config.yaml
norm: "rmsnorm"
norm_eps: 1e-06
rope_theta: 10000.0
qk_norm: true
parallel_block: false
beta1: 0.95
beta2: 0.98
max_grad_norm: 0.5
warmup_steps: 202
schedule: "wsd"
final_lr_fraction: 0.0
max_seq_len: 512
train_tokens: 291500000
Each number is 128 + 24 x the weight over its row's rms, rounded and kept within 0 to 255. Layers, rows and columns count from 0. Numbers have three digits each. The size before them is the row's rms in percent of the matrix's.

# layer 21 attention key, 192x192, rms 0.0775, rows 133-169, columns 0-191
081:132102152133189132151148169138151165129129142148131113157152147173129104134143105112112134126135144076129104161147132161157099145131111135131148149165094129166110122139153154106126153087144141146148131138108134141141108178135135131111083163117169107157123102145140129162106138097118125126141128108086121121165097111124086124153115139170107138135098179162085137145114132104173158135092128137157113170164082132157129173139152157056178168111127124132089117115101093164143145107117108146118105129122121155155101161127120149103142157125102134090112104139112124093128133122132141150
092:106094149092098167133105162113110145098118115135149075143082179118149134143124155117089152116109145143119121101150140151107106144095158137160096135115123103100115154086135135137131085113135114171148097112147109123156118085124119079118138127175169127145126114128111158140131128110118130117081142124101119093167136143139111148053129154114111134131101114107084112115111120158101162094113112104117096102159136132149130115095103137130135122105133135178105146144147135121115124119113149152129142117129130049162130115103096092168140126166130119163126129129153099152075161147134091147
083:099129096133116115093129122139171135108123144164110159122117060086115090116137150140151158107146113143131117122134098123135109141157095120116131145085097145157101119134126152120116106096101145170151102158133147124149154088117144134166132129112174115128133095148145115155158114120153071147179128097137120088137111135139130115097109104057138103147098114145138143114127072127140172122138141158110112134128096103161091131122134127151127147124178157135092087131139150123158119132084119144097096066166104159105124103115109117138118111113123086157103122092148107121172150155125119136
090:149102126164115188126137131127070094159130133164094156148113138153100166163125121128122122127099149111140168138103146161145109118179144118173133111124167091109102123145123125116159160081166090121129119151132088136164148143152124140164081160144111109153123103121145112168163133157143169136105138148111099111142135123133115112154116136141141153150168129117091117143106116073133126147145103162108130139126137137132099140109101140168148192126121134121130121102148137104098172147134129095159116143129116105119097079137124114142091127128123122164107090141118111122152062163097156146
084:110132136127138176172176148132131157116142090144077155145133099110131118119127125081096152137109122181071163102095141117159090069130137107089135162156077125139108096167137142142143127147165147116094153131102121130115149127111139107122142148130150098144146111124144128144095137164105144181111098122117153152132135128130113136115111126108107099149117119087178120147130159132141144177100122145135124134129152118080117108141076109131121136143107117131136123139115121159094130128160142150127122131158103125170137115098168119108122118085163187094135089130101135086119082113098132108
095:118122119124155117138136105116144168081093129115108112089148092131128098097101115128106150106141141165126129110127088130071128126146159126125082144090064092122120163068146108140095164138155120155157125105157139121125134146117148163151088166148108133114112115145119088079124160131129164128076124153140097094108132136166148112128133099093134124139124160060117125123164122118106155118120144106104121158122118151145112115110142092112121100096096128145161129106163142128090092142110096104118154114097091131116098126095118126142160091120098117120109147124107074125095139122155154126
089:106109145109097096088147151139139098074119118115130109138176087129144098108163139141162182149166137107144133119112130130094135153132119116096178116113112094157117105089131123120141109144101160140139088178182158145107115114154169140099139108123135114132153145128115149065142119135132096119135149175135122121132152133139133117068149133130135114171127167159122147122162082114137126129105119107134139129090083151101160090104125135114112117127142104124145116109159157159182158110101114103092126122112161089115135147115087129111167136163122151153133098096124157122137134093107135148
096:081096110119106138146171142151096141085109153117124110166109088148148105112133122071109096127113145110185159123124147150183099119151136098147140069178089120123131127120136143149167090110111145150109156142123145118120149119105105092114163120154162129130123101132101102135117130117110138126154111104148150152176115114105118108080136143138121168110170130129096086153173129140139155092119117138125101150126141130135105130138163151126139145094162115126110125131120114120159126109133122096107148151176150094107101144148142137104102162103140170105147116150084112088126168083136147160
096:159117106100093133117139120109146160167125146110109124123113135129137146168144144132125114158109153121127133110129109118117117162110101120098120119133110125182146082138127098114101142170127118070108121159097095111116091164133105124119156190069142136094172095135107146140150156135133143093140114124146152158178119111093136136147090129180135102082148111136113081087114156160167114159127165117145166132131122126107135122147173126096129136121163118104137145139122148140111127100105133157139179123124100129146150147140092142091105152176158107095119162143129123171170134118133126169
088:155139140097149103077112152120163155124129126091094129119088114119131121115126139100124143075147107086117119179155088111152128123106125141099151141098097138168136121133120101121091150151117131134099094138135143142110118153131131136095172124123120099085143166157109155129183141166183113082128138119137157133154124137151115160130083140129098138068139150165082096158111136118114104102105152093111132116097135092129139100127122147129136104126147110089142150100079110124156110125124111110140071155095124133147169162111129133122134111123095087123125147159145089169133153107111106115
091:149143115142146128125099096140100099103128144136102132089158124142147130120169162135147091160143131107149127100120157140115164144135189083139193176134148077108118097135088131116143160074129130080162118137090116129126142136149149129161083170147165096146122126108127147133120097152152172176119119134098096127126133127137113140151137124143104093109142112121134116120115108133109142160132080150151168164121188116114133169155106144141109174124116128155106155132105157131114093161140104144130134183124088131120115119120124091122125145184093131135123137142147108097098114140114128127
105:096164118111114137123132113114128104143163105170123128153117180104096120112122137160146141123081120149125101140126149171065132127123136138122148152112162132118095093151140147143107119143135085121128110166135106132166145162164140116087127146124107149168125112158112132150138116104113136119168124113133106083112132152169099154110124113066152124151098123068127143150103099158106072123127107100116146126119106115167154153155130121124112121112100128152154102131129142142107148158127095108148080090120165099139117145065144100166156133138111093148152118130144097138104126112134200128
096:089122142080110107126118157124156130095168127145170159127141101090128092101141127142146161102170132132127083152107108145093165098088155111139089154133108132178149118114129135146121124132149140149094146159139146159120138157117143124172111114117118125161136135132118146092136173123112160138146185145160146123098151105128149123138156094135103113130126141099182184106100110136125138123184097146168109101174110104155101148170139108104103098135110089121107124152137172146119156147157116109115129156095151134129165095106159115156114117171112120146149123142156116109097141123108129104
099:168154117102125137127075142149178133147107081139132094104105166139119133111111137156081128123152161106129136159115099101119137148081134161128132160089114145139081119096126134142125115158133117139120096110155137122101106178113104140136131153099109127131100182105090082145158150097140104145141099144157163100162141128130152127097135141095118132116139083112126150098174112159145154137086190103085128099106125117163134146099186094136156099127143131106163146160141126112090117139130136102120136159122128158122160122122130112173133109126115120156118148157150139152159147150152140154
114:139120099131135107128105110207112114089121134085147150133141093105126134130102125158176141131132142125118121107156138107103171135122175124151104174110152124163109164119158090111155171114133132148151132118137153136131137111186183127148081100162108132131125157124165138075120116090122098106065169161110120118081135143171140123149109115092126112125110135129115122086115097107149112092144091136150159124131147134132145134125107103125133103135098151136106141087113158131084121144101111138105108118074111163112134111123136123152112099127107085166138137114168147105139123112143128150
109:114101123116135115123155179103152173124106138141105081173111131119156103159176084104085136167098132170137158142164152107169090099129134119103145088148094128081106130151132135147101098154150121135101094129100128117096138095083095119097133122130141142122129121154134126152147124116138169116133118097149119137167125112111088141086130153134134134123119132134144074129141121130104115143132125111122099143157127114155157147117156177128144153107118104162108169157112063091123140080166127155121109117139143100154135165142105155092119149098162123100148141136109109132119139079144136161
102:128156170133096107118069080114133125101147134115109076122100108122100104121121091131130117082139135076116118136153109132100137122117123161149140186141131160142095147126145118151135166085147139111130112114171131125099150157163161126174115137155161102108116144155158111101145104121094104142115133131125089097141087171151130125128131112129138152108127153122128088110147088123129069100120163137064094171111161153133155125146084119129129106156125182104129130123136144117125138122133160142120148120079124132145116138077160164142121101140150149121125108144139091110105098147163148130
096:161109132095127145137121118132156103134152129127153143122154098117137121163159143166124136129129145123141106134153136115133195166095102121121085141097157150142108078136113126123109167153144113059131152136117129089135116124121120131133111131151155132117149116101103121111105100096117178071160185100085168104147098139124142179124124117140162113121101108124135122087152166144117132132116107203106150131114145120116145141174136129119110090112112170154127091103155170164163140131111118135140115120113122144166110148137140119137120121132072129107113084178100112101157141109107144134
111:166097130147110138127077118135109097141147100159140153079120087114095111097112121113117128127129140090117165128101098149144165130132114146140154129112137098140115135065172155175105152110117125187092124106133145161114093124157138162122134103147094102108152147162094072132138123146125110121131072144163116072135110124141099135146147106136143135168110136106117125184143117140119129131065131149104115133080110113171138163133104146133112164129112176114090109172103153126144122131097099150104149132097110142082117149124130130124118103135098119130134170112145130157128127127115146107
099:124079102138111117177169134091088103144126118091104145162118087161096126133109125085108107126090119102142147143164144167153121086125124136157116097166115120144144132139150121088139117119100108086106142162121157108143118103099139121139114122109150137137121157141158137139129116127143119136101099130098112131152157085072112119137157144113128157143136135145115151166136123108102138110123116074134130132081136107136065139062139147134126170146131101112150126140151087135118096093124148105156141090161116142084086151134094100115089110093135153130158118131088128132135149177150159114
109:133110140141175138121121159110163065125087157093123127145130178129122135091116112124132127156145164162142110132160149146102134078129104132123136134121096102166120103112069141130149083163140165109144119149175123123153103137105098119144126139127145155132169146115125100144135157120118136090136167152114120135121148172159168176101102142114128118110108130108115067117093091126148128143108153100147094131152148168142129134092152136137140153074124122140130104115147117107113122114112152136088107117137157099187115098084130142169104115174133151135137103150101089108150129118138140097
112:108142171100136091134162130157125095115111117111078186172098129120136111106111143096132110074142144130127122139151100119117176131119142085130091156145143124135111077109124089110125149137116118138131153130136148162201145142139111125112126125149133144120117148155114155114101154109194102167090137127083135118091120115091091110139137134114132154164173115119130141149105133099113145126125131154133157116120151107118081095111139165115135117127120079147130135143101109113132193134144115160128115150131161124151132150085089111114100098106160168143150108141141159088132134153109137090
095:100149088114166126143138090139100071169104136102104147108111132158100120080125167127132098103155123192148122137121108127106150088078114093122155123118132108175102148143121125121132106171153124117140117158125121133107117136139114134137138121096157123132129119072105151149139120149103148158073135107130133172165163143112142140147097160105130094126158117135148120108117110110138134135125107102134160131123136156068095106133140112091120167080115158105156156106119168097148113151122112122151105135088163141139124105095148103103066129144128110134127088104149163128142141137134135076
106:090161146151116086073149140115094099101135150081146142129096146171187121114151147118152117155155113149130120123119125118122114140140146124076075129106134158094133130181112134165108133151147126127133158135138123105158107124151110142090100134086106120145117139113141107109098157111109082106141129116171153112125131121119139102108138138126112124100127113150128142116143112158129111135134121076202053077128105117128131136112149137156107141094111103163101138128132115134151105152148145152070101135147146129148151123123139151164149163137144133112125123067136116109130164127104118183
102:105116146131135102118134117148081148129148154171094108134104134176110101162126112135112140141117154124143135165144091092151144093173145103157160134140107137134089151131154105105115124066101151121129139148154144153120126101084118134118160148140142110105122099102121092123113124164157161121145102134132148122119107133085119191191104117106153091113155117180141104108140125134121108122126070118121184158109155143124161108105085102121096151107138184111110141124111122124136096087113094111126107144113123084148153114164114145119087119139146140099121145127135104111104132126158083132
100:127123078134140152089157157146090140086097176136150131134145096124140118134163155106103171172157097165153104115101149123133093116072103128116118146083151113128127130161124104098125116133159108110104111141095139149098156118126112147117101130085121132156155114156107138152102153117038142135153178132159082110120147133140156146097137128147127125112118142098153150115123151147129102114123164126128151156125118162126157107119132135103116134104117095134119157120131136168110115086119164100089145098086162131093093133127156146154104125149100134134094112086087099132159135142142123139
101:096161106139114078071184079089111130120144157159133179130161141137119166144150144123139126114171140105144147109165112134146142109134105152112149102145117114189131134106137131146152106123164120102151146148109132158153140170146159153078157122128144136130157126119155116132119160149099135155100173093101129179115117128129116122185116148136118099153130145117142120131116156133177150177110107136139137134114149149122172146107105085130083154107143097132146142105166154156148099104118101113153129129137152123152138134135151123115102108127094111115130147122104181149160128080132091129
102:161174138132154145144160155141128168134087136136132135135100106124182122128173133136110171115096131167180118098110095097143163125137131139134123161097156125099102122118128107168105132115101145124119142093108131126106138126094121131118093144093098148130122112153133127099115149084095096128118087151152151106115162141130122133102182162136097134105132143131137100112175147117138163111141186081126080101119094129182106106135179135121145115150085090131100122124120084146148132106135134110097137116151147137079156106118099166131148094121104095101094142158132106110132134131127151151
106:129144175110148124145144184123127132103139148113089097142159143154159112171133150151118150149149107143130100155126132123156144115087129136132114120143130165135106103124163134172083085142112142158092130150055148106088108112093087088165121144174121156143163159115117131110148135139139160156120143161151132137143136146123131110153163103194150162090106101149115091109155179133131158149117102109110178140137114110157107117111136110106122126127095111112156140141180128089114121139122129123113134158113109107086135125124169114116109094160099126135118106139146145105137102148106119090
107:107111125147113115097107172100165123104109120123135139129087115150133136148141072112131114100093168096124105152129117126162176127128145137161117123135138123140085095179097116118101111134097151124121107117120146089126079108151114111146112157162152133149160094183135112126171092101092119101101148153119107064143127161164115128082110149134136160100123122060091130123138108108099113133124146115181113108086131164123097141129113132145131165090118125118093163125105122137141146128131119106131074135150134110177142137124160142139108075130134133118140101121125124100157122093142145127
104:138122111138122174118063151121123085180097077114142122162064086119096139122131093092120153115113146141094156189161081144157175120113148066135099133124140130122086138119128130086132126134116126125121114098115155109122138103164141122153160111149128110138097127089144089164108144137107116111130102152157132139123123137146113105141135158149110136115115095114086134148106123097139074101102148096119133110119168129080104137149104130099109098115114140055133119147119129114138109126144141124151112146137121090136126145110132117142098110133146103113119167148136096138111119174157106128
100:144111136141123101130117111158131118130107123082118140115132118168159153132106159155104159130116150187151131112146079103118101099135146147166129128077114160136076132135131118180138119122082138100135141111151130136134092125137122122136121159117134120092147097121140104128108094118112112108174114169132129141178148117134147161096109122108136083097162129106175144137137098154145088172111123114109125103119152193128135154090149170131106149103121107103125132138069135140115092125137125121141093123106114147083156155116143134146068111148086109103133165122115142172147108163147105114
110:163106101145157093075104069123181127148130126103070112138094142150068154138095138139178099102150130110135167158128139122150131125107124091192177114099124124150135083107113107106124144120121130140096147116140141111148108108122182123134134136126112142151073109120128123171121086142083132093135154131100105130094152126128099161130093109141139132114158139135116139121142079079102099129144137126103133168085156153113103132115138107141127140140156166129109127115118133121095153132118103134128114113145161087129094137120110163097098123149122143149097131134132119143118100095129084116
106:186077160127106124140120151122169144151082129117101104107112124125158097154131108139131120132092160104142112154174118098138126120107154133186119132144121116099122121088108098138105110130138133142101146134093124120121131067065168127115136186135104148150120119170153122101151131136106149099104101149143122154102145137158106151112118143155123122131105099120118096131153131135123107135101110122084124095106158159113113088162151179135130096091137167118131118136158130138120141103115099110093157157107124115148115167082153125113114087168146115114121135131103087083108096097170127122
103:132136129122135114115132193093168131161090118147070083148101143098118125144142086142103130126105149103136129081126156145117121126101152136134102161121136152116103138117121146133149099159119137121125136111130125146125102116107101114165124128166129119106166155104117123106154141134118137077156133132124115109133140138150157106065129080102147141090080127133108142119142109150131151091126101135096137135100092092105128088125099168090137109096104145130102128168160086082173153146135138115105168069129098132130095127095129127150116076102113122122143108175094108102145120137167104147
111:076150091095104132109114133140123145110118162150102191166134156154142141135117138126139135122108118109157153121117130086135112122127143160140158126099130160097141101125104134120179143096130099116136130126117123126149145131123103147137129126119158116133084097104104160166132160119204139164122141100091114126099091125107162140136139137107119108077113155136146100150150174119121173105157106124121151150164120182108180152082094117133122118195108166130126143126160154159105129100123142114145123101102141109133171134123120097148132146164177140100175142109130114097142134143143139131
098:119152155138117139147133163130148101166136140109111067093089117121121138135153120140147165126115119143106139108175148097114090117181168129107129171143142133113092166106133096152124089139131143126162094152181126146115147157111126161131158116127132162104107126112082148094145116146108123062127151133156139151166132162140139134090138125081138097108125144127088147074159089143086180143145148114128120154143108163132123126120131087155165151112125104109111099143095110127104069116110115129147108108160164111116115118103106144142137122098095132113128101156125132140105132126131085153
# layer 21 attention query, 192x192, rms 0.078, rows 134-169, columns 0-191
090:151096153146141110133147120120152112078099103130156117087137145124145144104091114129107135156095114154113134128101146136133104100139104144141091121123126138092161150100094139139157148095118122124171114079133122116142117100143126173124117133138122099186115117169137090148101120161107095104108120123092136114122143109165128137104136106107135114181145125080091160120146094096079136149135114115126067141156155121064140118098128161114144122121179108131098157147126092141093104154128118098107139117149143109067147156150121087144154148108104130123133157120119167148092148119152158157
094:118127146133092157159139131111087113123158128120120142063104129092119097119124118102181098138081129150076076147153143103134104162126090158117135140077183180110097141148138177128135110141100152131084138120153131082108126116119113102136129123128124120130151125113110117138094122112125203121146153105106120140104153153146148152132121121114114113169123157094138138109127151128159118117143163121138112118153115119139113120146083136132092113148175156119111118120149133115125129088116145113112106123100158162146130128134160112109130079096097119141157166090161143116114094126185150099
082:154137119127122107071087107142150103151113128152090150143125140148138112137088094125122131117134170130116139124125124112123079138125091131134098106114123094155133096131093124089164135126116138139077141086139145112116142121103142161098155133085134139096178159142151121191135168115101100147115110165113133100097115147129141130133114151143149142168153132132129120119139103088117127170107176110122087105141103157142133107128151155092127158131127127139133159103132096124099172150111149108115130168137132186101120078099143151149173143107130182161150101145131107130118061132125151119
088:159109132072149115085146187150132119178140141157088164153100136148123140121124101164096139116177111130152098156123132120098183102107156131152075097112121132160119122120113102130124118116157135117122116136111131118133116131093153103108112138155141122126092109097149153165107141108147111092100135108115136138132104160116104115125137177099141118120155086150083096153111105148104116095098117123136168128127140090131092138154146121110141174136162122100114146110089154160160140140114109127160118156101106131149112131135158151189086150165123118129153134133110075136100177139116111109
105:100092182121137120137132148114128088102097146148179131104105140087137153143123125100096156122067146155099105135128128166108122098150126141116145124144127122108157155128130157121109137123128103166138109109129140126099164100135174158098096119120130089166155120134160095113072094097090128157110129121140128132118163158163148143085154123142145095159129149079120155114151190159106133105142126140118128129129125159140149108122118181084129117146184117129124126133136104105129142174121117125125144097149105115078120132094115094152188141128137102114141124088113121086082121126122125116
098:147131130103155070121127143100085132083099145128147113094133093092127093094128127144136151158082093124121114119137154113140169179116131126085173141100177115138139126111105130100170153149093096088142155120119185137123098118163141117164149111108121130141110104108111144135093125132104142124128125089133106124109137121157131101155127081095116122096098108119141158100120084096161083084152129126103112119106129152132132158150120103157090148111182126124156109132124134135158150153143142119080153129076100122112128115112106141115111149120096113141156128116145141105110133131182082136
090:125123127079144090131107104136120082173134132115134136123103142099115161108134127160110110169139126109111121137149144167118142119065156082147119096100123113141092123114106087117161108154119095080152106109130110140128105127140133079134179131108187160098086089121124131157137118140147190080160071115132125098141119128108114131155115141072133147135117136114162118121107114140162114111111144172132140159137108125154104126115120128110124172137125125104108158134071123144116101122127109178159088141097152139159116119129113120151126152127127148094154113135115122149156163150141165106
104:100167095134125174114106126130118143138151155114139147170115127143135148093120103155090078140164125108130160123101100150150135115082154153104127142153155121169115160142142152140122097116149100154089135134068095119169097130113111114092111105126118178119116102094092117155146094155127134118142128121094186146123140177087119106154110138132132113091159112144091118146129143142150125087144118155127167133089123141142101141122128109142123112106135138094167071141118111116117136117134134134133138164144150143166186139090132124156080155145156122125124151109131113113154166169101145094
091:157168113149109123108162154114143125137124132168126154122146126117122119125163147135116111088102140207118123111105078115127142140162145155105136145156126144149151161132115138148133119138100148080086102138125110148141074123108124134104094175165122135151147160116123151117168108172147110164117150116162141137124157125146141095159130100083116106146171117116111101111157112132113155129146122122145144152131106099125118135149165101158125111150109182093135149151155113103154102124105122165162178121126142166090173127105163136106091113101126121126122148136099151141135093168080099093
093:104164104131111095143159101128136118133150103126110130125146082133156147157114131113117118100167119138146128116081126130155131119135129128143123181156107090125116151086108115169114112154099172155099126094162162116100172147119117140116123124109064127113126142139129081097103121155149121143125129187136143138113124154120134142132167151138126122156092127149091102135121129104120167092090095130117088108139194121137111144177139147144131124143127130134158125129143081132074120110094127133071180156138101091145118117131126164118140171121143152148138122144148172154139093095081145121
103:109155133162145128113088097112073156124136163176104122104134146156163084155136140126114116166159121138185106128064139130123129124092136150099133141093122085127116087143130174137122131094127105164103154115114132131116128152108134130113115119098171170123133144143141150169116128128085101138085169136098126135114096142172146112160150117135073100156094157125123132100128132131131160114136101115126113144124123179129131084104105096138158096140104133131153090144156129135077138096134124101103124116139172109138112122084110146126146190128133140166119109123182126132133107131145112130
095:110158163166157114118126150156153142177123165119078131110124132101134094096097110087117101139155089086136090128113105133086119091111174083123099107129104109124133090101135119142134174131128141117140167110071132139105136144089121110148129082130121115158138092169117109116108109167086113099119125149139149106102138126153150120145146154115139119113085095129124167141103146108115100131149098130117142108132169095133135128094101102141133129103091185120151206195115124123107150128120130123138143140094135109146128105113131150144110146117094132124095103123145138102099115143130137122
101:143160123096150188142160108127149111112119105137143128168142154132091136111108122122136117096127143114120125130136126142128140082147137101090124109120104109074100175101171168125135134117168121128122099106147100149133122145145138101126140132152094121161112141153069097132128105147117123121118141126096148151169119133152118104117127178108106090172179111126111173139125142138084166166151117163126121153147142126114092118124125107165127117078081115157161116158142139090173081136124118151143109147140118119160147187094161095096092130134139114122143126145119144138121148193113125115
116:126109161181089144133133158139136140119109083112143087099113072101110143154114134103139134123097136106149136155117128159182108131133114155122103160182151144136158166130193144143076122125129118152115130081097145155076118126150150152147111126146063102095158137114163125111133158097106082112111144158141123099171144152116160089093133088156132109141089114137080119132147158114139125080118136117158129131142118114123119142130115121143087117126128165129112100136104137096146102155101113148086138131120121112098120113119121146107173131122120135132128138098095182118135129135145109129
119:107106140107161063071097106149132117158086150111097145106088092155123142139135132179149103094114170133104150160141140123129149127120156124158129112141120080137111106090099102101164085104141098145174117141159129111132106129165091123136121147129162102105095123144138102133158102154123138097103107133148100150109131104122131133178093162110117124096150120143126110101125091150130102132131106170122153135138142158151170125139134112155172161101133117148131127094117129137147165128107112146142105163109139114156126127108063146147089151144127142124138130103128086145133192122097122116
104:145144117113099189131137141110117129105158109172122160152136127168076143156151138161107119100108158108163149138107131132146165147160130113143087129145126100137118088085160167138126121140147134146111115135176123139120121166153101135103128139185088142152120135138114149077109090160069101082113116144091160157169115166152142096132165142151125131118164131128109135121136161122116115133119140121128127116070123154116119123119104068156142093103118123174144112128105197152135097144100100133146106157112157128158142120113099112152141142134140130139148159160124126119124137127119139090
122:081145135113091103082114131113132155132152130125118161159138137135122134146113112142139095130154127107120109181129103144088155101084163093104168103136151134122138074156160137128150095102141140174092114128132136118134117155114107139141103115113173167103113118168102118167126082147118149086121111089128157124126108166129144108185114125122109140132130112162108119167118128113123142088147076141135144108129121114134163164144088135179101094145098165134187127158149142118129161104111137172146104145120130145127127161084125157119120143172124100120105107151147102106103150142136165112
096:167119083095097102102121144099098134129128097158117133153107116092137144117175123106110145086123124136114153133096113146136133143117094155174128136139092145126148145117111139120101174152085122154121153128135137145094070089126107096155132129139163132110133114130142128183131162140141133177108150117152112113097168113096099112144127157142137145152113186152136094138111138188120157136121096112140133107141097130160113138140117055107141113137119161119110170125105109088111151112132127093160112149068143134076134124180106126134139099139100128140159120133120121116168096105125123111
105:140087121117121167112158133149139089158114117104108133081100127147130123102142125113151099119129162106185122112151160133164126130139104124182124117127135121185114131120135089101136113130092154122164143122140121104140150184112107148138127118133140127170158149118150157143146161132149114117103155165124137154144097095097127148136086166164123159136099117116137119125135081146123153144121141099143114103149156137133085098086177148097147157133164117111126124104134088113131120127167090160118117076112101117133095124130133091101068129153096151093134114139124174129171113145161097160
100:095127189109131168162116155148157127112144115084137113099103135128126130129122106106104145154140109156107100125129154173100091084137120144122147096126137130165088107180102152165137141127174153120132102150118149151130121092142137099099116150148136168114092105188149120136119103137108155151133112133120094123125121130125155119152148137103111108152149136135133188118076137164155095123153127138129127142129106150121130101165152148121131121082153154159119158159172153125114128148156101184103124116083152122163159168100133103133153121122097140146097116152145104105121144102093179137
106:144127164136145154111130126079123104130150116081109142145114112124143133107138104078113096124160151127172147130157150118147151137147096167201139134101104113144102157110124112163111132156108146090135152156103115137159181109116134082099149159156099133177143146147145121148096130129164145166097133140117146150145106122138126138140138139139122140136157126148170113159093108104130103117109106160115123071116105098093105093098135172134139185123130077153159136099106092124123108147113086132152124151143111126148146138119138106117079086104150138111102146157128136119114085142141088137
102:129139108129112162103139136174111142140140126098117104151131105125132129155167120101147109163181127154093095152122134152158141094138134146127150120104125106117143163154117185135110091103103149149106153110128117140093158138143139113098155139111113184079101126109130153156115118133125115167124140117162162165156104135108187094166129190140147146133097138155113116102100130127139120103166087119139152135124130154120125121149136147153120147145157169096124167135135122132064132112140144150107123135090130152095149166140190134136115127163137088088116168103096144092154133107115141100
105:145127118145151135172107139127104121158150146082147105140096155108152081091112145129136133176110122129148061133108170078089121132141155119147092137073135148101085127179112127151142141160127130121106124141062095140130149106119178069114125130129122146144127128117138152145119154087099134116178154124106109122111126114104146118155147105152099113134147137126146116103085138170131132129149090124133087123173129138143154143123107104151071158071132142132123148137136091129166091158156125118146124107121122136126130149099153138130103113088147137144115147108129148096089131129143096110
109:119137102107108089141127126108073161191153138093144178124148146122106161169107122109117112115118130130106173156129111166150144138140122096153144117163109122124161116146101154111173111072076143136192127138102116120109126118129100139148127139094127128117131102105110098117143088133154099129140142116133132154128091097124131144171087154112135106146112121171082088150125087114110122121098098181155144131141141107124149148139142104137117142170173158117134107126123152149163126126120089139122108150114129142143122109162158147114104088174112081092094159140156137147140117118136131101
105:092135118124144117114121123167077120126143155155150146147110108137137107085162158163112155128142106137133112142124138109149138095088147116155135154090116131100100157157131152148154172110138090157127159100105154132147154130140123126145132081081146110126110118133107120156099130096082189160116121166167114091156093144156169144135129159151149119125085145111145127116152126166130086137130176119134092143149117151117144089167088138127099114100145146143081163160142161134075126126153131118089105127069114131108134147124148120142125108148118095121145134074145114102134103094130124120
096:136176141140097128140120102112107100166146133139134134122152189126087115173093103182114119155117096134141145152115085120126134133108130115147180127179157161105115126108135185133131113140164142151089135113114123117185120095078127103123187131129088126123140150125130155138127108144132162149147124164160163130116149180099108162154130137120111122141121151113133121152075144149138098118125166114150124129089113128136126119128147114129122146139078098127136146120093125153124171153154103171119091127129148107116158155094133153139109100138093109088133160128120108132116119137130170071
103:133149113115139118123117146163099183127120139143101121121132130129151091075157126138130158138132160137143123119111139096108098115110129128128137156142071119123122092136139104133138161122158135093135113152098140091113136084119176119141104154082084150118136140130101131098142145073109133107155137173157109160071155132193086114160107126103079107150144137105163120093167144164125153147118113129089112099109141125107121118115100149082152097133078127127172157132139133159166112098128138100146132161147119134118162137166104108098152109126141140113150079101148085121123113133139126129
100:083143130122115124112140171142093131128129084133139094145136145165156113136148160110144145139168103125108166139125132185124151092087118128112151127072083149158130142150133165173116125126134138132171112110108143122122108155108115167093117118073138178134147146118103149115121153091126095123110113135122119099142112120150137144145130167161125111121088088125150086130113146101135174160146133169120169134162118146126110136141142167134121127143141114113181129133171155143131113115111119154131147156090105149104143108114148109138128133136122065134121149086113195118153086129114180143
106:152113144126130108119093111091157091146100089133134115120088141146110125114125086166170108133102087110118133164181119139107099130122146086105117125119154103138090064133112127125106133106103096123116120190163131096123103105141166126136154098131147139143127124128130104113169141104103154082132126111135104085110129149189160123125109143158105142137128118088132156078110092114126127104104127155145165114132114104152107143143161106133128142109141149124109113136172105114156077128155121124165141132156139090161147169156103126132111083091148115119113103125117152110159109147179145155
101:131155133131110157110099118126148108141111095080106108151125087165098173147147145154130118121132133101069108134143094116123180135108088104123133129064137146105158137116122105091141091113108152133139123150138139126149097169154139129179131117141115126086118118084108163142105139130117154145136155145117134135166098106128150121113141173139097110110187098138123127076124097150113131113134096124136141107105130136072115122086130094098168096162155143137155143128137161131137128145107138108118092170140132174160128126129160123114091094148197137117137119120122099105159111109147099121
104:114137169117143136066188102152125132169129142127127112081117134140146134150161169090130114112133109177133171151132107146146136145135153115165147069103097101083130156129095140182118104106108154137149105123129126123131152153148154155133122123137143159130118141091097145138102103137125153105153117109165118136156116149091117139161133131131084121157148174119143136167106082177116101126164098130123123125116158117161102142093149116112103154093123137110118115131135148116087111127149100108089141149101154159090134163153101141147107144147125114095174141114140136150099149133121092083
105:139152156132146109086106061095151156137128111121111143106138139141077143179116129182138138140113139079121180134127139176169181094144133117107131109134101074095150121116115136145062109125120101160144097144154132117181119145160104122195118148154128158135165145126129162155141106159124154094108156123128160099177136127129118124115129117147120131111111106154093139154136114130054133121121123146141119133103121100124143149155151112112141136127112131095113127160141136086126080139145108156127143152114113141113088139167108137107137135137098140152103133129149104132131095111111127107
102:139115171135168089118117127096108166167074077112139095094088122151102149151140103165125142130106155149107138149150145134140140122108166104090114110090123119110128096158124151121103132094128128118182110160103161153114125076132182146167094149111110131128125115165136088142118126103082125142145140161122108119085152112178133144144084146130113147130157092145080120137118106104154127142127149172115187123111135128133118150106158149126113125136128143131127108158150154121150142130122085122122150123132099152143117099108143086098133102174114134144089128103115105167133094119142152158
103:115155158116147093119138125085125116144090143085095138120113126144151125106107091139156163134150140116094151143127172169128114118081157112110136130079143143183086091131122140148136078117100095127168146134167169133132096135093152164113132125124156133137148142150100111097139162119105108103167140105116076117163121148128121156101111136105116112121149098096129150127153137130081134141142107161137136136097129098148136115138147174088133104142180162137159140105140169142136100122142113132123163068131109181130116110140093121119144150121152100131156118160111092152118129124165139167
102:134154109119124119167130107146103168110162147127133110113180118123121135108100118124164131128116143159182160146098117149178121146186124164115125112132163172115116109145147117157137139132131124097115114148147104076143161102127134108138164136123172137113173137087148103114091157092176133103115153109096130133143117123129144150145161111095117107140122172159140134130127146085146151142116103144168113178170067132105148123154105156111145105155151153124128126117108166143160125161104085125108124136135128147152140170130163129136102108129135097160146159126149106101116133137107135198
103:143094135146163089121122114124133090146116175085130110127112159174152125139130104149107110138087133124133117121152118174112070160156149075146142100143143126103085135116122165103132080105144142109128121151138127101085147162126082182148116136151121144131104140100109131104135082130117107072105133110143119150147170152124118093118107098139128117114133188103131128088161119143077118137134140085124113142127146173123109096139172128161162125135079133111148118169120124125112088136143149134125125108106150129154110106139098115168137128105106154130120107152123111126107154116187096113